config.yaml
n_layer: 14
d_model: 96
head_dim: 32
d_mlp: 320
norm: "rmsnorm"
norm_place: "pre"
rope_fraction: 1.0
attn_scale: 0.177
tie_embeddings: true
init_std_up: 0.0456
grad_clip: 0.5
decay_fraction: 1.0
decay_shape: "cos"
Each number is 500 + 50 x the weight over its row's rms, rounded and kept within 0 to 999. Layers, rows and columns count from 0. Numbers have three digits each. The size before them is the row's rms in percent of the matrix's.

# layer 5 attention output, 96x96, rms 0.176, rows 68-95, columns 0-95
097:600521421497497508468467486512568553468507502467434492503501503516503448440435504529557528517456548560478622574500523612567540523445458441546493497462423528545374492420498549597550485605437449479579517487542576540510555504584432534465481478464456412447484463560516586481487509455556490519
093:439488546483544510497447559410506472541476535437364472550541441484566493505488542403454563484476490373493409414447514548520436443553523493489506415477597486487462407548425557475474492476484403582480433457454449521530436517394440484514520480451461512507519541447491541574489518510485548467
093:533494528507485485552553562484456486493591560565475517536487552569422489536516457446447556530528458450591360562553423569498477476426596554554448544502440519495497509610492469451518613468491542510516541468466434433540541452486489561574407504545489480578449417492542535538447461521508525443
094:529490503505582542468467406456487611516478583511484496462449551529532516481432519457496435497507450433554540537531508481504431505517546485470455456413629519447515509457468543523479433657491496455498579512537530496474471586420439555553474524527465534485587430590548499573441409519478466577
096:529455517525504553510537552436469470460486460540646486539524529470545485547524537455510523423492502440489577497516509404482503397494378548523489452441447492590443497459420445455491489565518442540530562643527513532525499463493518459454485446524500530351486555476501447519487542580586432488
088:469492488461486470585523547419550534483476481494463549533527460453476484464499443598524497577465460559508621456434507505459381551542502498520529567490582546514507639617573466531506531468526532505505519488460616494479505532547432458462456590513581546431590475505448504478530569422477543510
102:569492539496488490407562534477562526497456502511482416526459499538531432442480584495543409470479460385485524450534552511527463574574476390504471597533517496605469522503533492379547428636621479543535489490451522500475491431487422516534481464562528464474514520443496523433514534512448525560
090:444472553494465571513531558502510494552483491505503473480436494470551450592509574437522519479565505470584439432486515546495525470511521441513496336516570374514525627409512499550597551553524477477470529554512512430467461495443476500447458573518475538505444462501483557520485595574397474562
110:487530519479528494470515492532546432470525474521483445461503537435524498565532495525506523455554355407517506407483504397502624532568498458601488598578561567449501579436478549525545416480449529424482553425508511470485601456478536478494478435517443476571451423523518562546493542519495494423
101:484451412571453488455514510438550467535533445480507564461583467394535474471557441438471507448439562556486475398429452485430463588450541521558421518517468413552426494526525516581500495487512481472541588518585523525497551521494531525523535557598549508526457567585479530559516493531455633496
105:496540460526466416549551526458555463487477506518503473520480470466530494503453522520467416481477546528543513529624456595484482450613516595538492391516479472432551461369410540547442405455583521554481487448519431546474545500511494608495512521531438426466452497541491532499531509451519485367
105:476499440513516463570571480495481505470478487461494506463528522482456528557577465448485477476480478452448472572573559413590392589486529486545473513510596505475601641477556519628460465532464511386501527475498533556487408498491408531478465522544454514427533579549538497421508437479546471469
114:504480512437555532527427596517506474478508467531496500462505520475511509526513507466514589555516516446566601497503560579535536500507523520499433532632541555512481365520442509462457594614518608504554467439512463368485479532467395491587479483494506465477531476422492492556508521587509408500
090:481485418440481469475582461535467473500561489489510493438564460543508521540483450464456522519537503443618352539459538499462541452499559467536540471521517584543606510603435495510598471537489579466469478488450461642496493473486491459494500467511465505539471569500536539523483545477329440522
100:475537530539504472537551495630519519503444456509533506499593464588449371578515560532460545496527480503493617413538492454481474468412552436540497463574507334477589518529478556488566442537535465528466548467566493500515463511485523462496473482438510465502553567489489541431543489533560565417
103:519495493479525476514466555528573434482494548484534552542461496478505435534484576521523540472391531565515438510493338498471452493456490420513516592441458385467484533455461499535450495468576518611406480431534511443513534514477499535544620527562577501442391510604495455500439501521473486503
096:492574542513479502539565452520501490471495428534579518570435563527465484503486544550569512608419437614591517553555498545508496514470584502519424549500500517566544545561460531539494474327446447489465595580497439464483474456459539435474525487522541507499473492484544600553444537437515447521
111:537487505539555589492564543496477487476518486485410466489530534469477525476545487468521544477464608581523449405501404472462492450558392537428631511516529519580570589565574512444495586475459518449499478417562501455408442465532458493487493564414524496496459442479521561566440527567478461527
104:431575495579529506510568499533516482532435521524476456489459529497481546482499504453510527457473538438483502457533516562458487523389509424399548403394607620548550466453448431425402429482576543484582527533559491508438429444491520496529480460460479459414496460441545489516516399486551474479
105:504482498491524519478543469519563577520542502495402473507437442512483514416554475506500412512495495485585561474513480518446486496617434483540405631438492474478571502521398586402523415610410538535548541462446510454538515455446496507481549505441470498549545498490579509600545472487417491499
114:458582501542553560458550559480559572504469523553427451516546509587462484495442457455485577479583594550337564497527447556548526549506446516450494487568529515621507484476462491543398488573552531488461560505502445519477540433561477441574523553478477521508609469468467568542462513476490513527
102:456518549457485493523556475424596523601486505532442474431472481524456459502424582479448461496546547546568433555453515451475357531464590521555545550436541504434479450477505518569428485528456509560565507519515523468422512419482505463476527575552439530466530476482411574420536528537447585578
090:544531480515515504456545531505507532550505495555468523417556477452514500498524517520514434522551479507551499564466520577577529564563523482374525458420427579404438546538421608467524408481455504512530503444494405541466515482550372520484469519564518430583572480523554594558520588552537486492
105:528504498498506499454430504528552478464486503492418541545501495501522548513560518536487607461520478366495512464543449523514516523530558417577472560512471527514640514483388453681462463593564436437474448507468547457529520487497428467526484509478510537485528563446543446426567494470445589502
104:504536467438474451551543524493521502509603547609543484460460515517526526489513533513555541543423546416548583558577520351577402458491526445461531585405489418574480479532512594469446465409478524497492537543509497508490475486498534548440413516589544497525510497482563502466505483554576529578
090:471531513547555485541497507453510457538571504493520518519448524462531523542547456464560528474508457510415515481429563503471568432550546643621533430550536566384397546589472521466523531477465526544484465550431530446535570595456485540509495562483536515476557496609437489594531521436471447519
100:451491530455553477564491554513488551473453489447476529548555558538517479460531570504545469497463548512541460619545435483552585518501559450459501559499522517533535531544434560431491538498622539502545451491520445410419466492568523549507457486449411679511507514492583514497475538543495633461
102:558513518507536436612503508484510434571495559539545460514524467529468510478531428552568507543561596416478562548458407487472511552397515410557423472493543553408496460500450415403529508514470406529456466482490511533660496559550498475501555494574558506501479501505471479575525451566481532499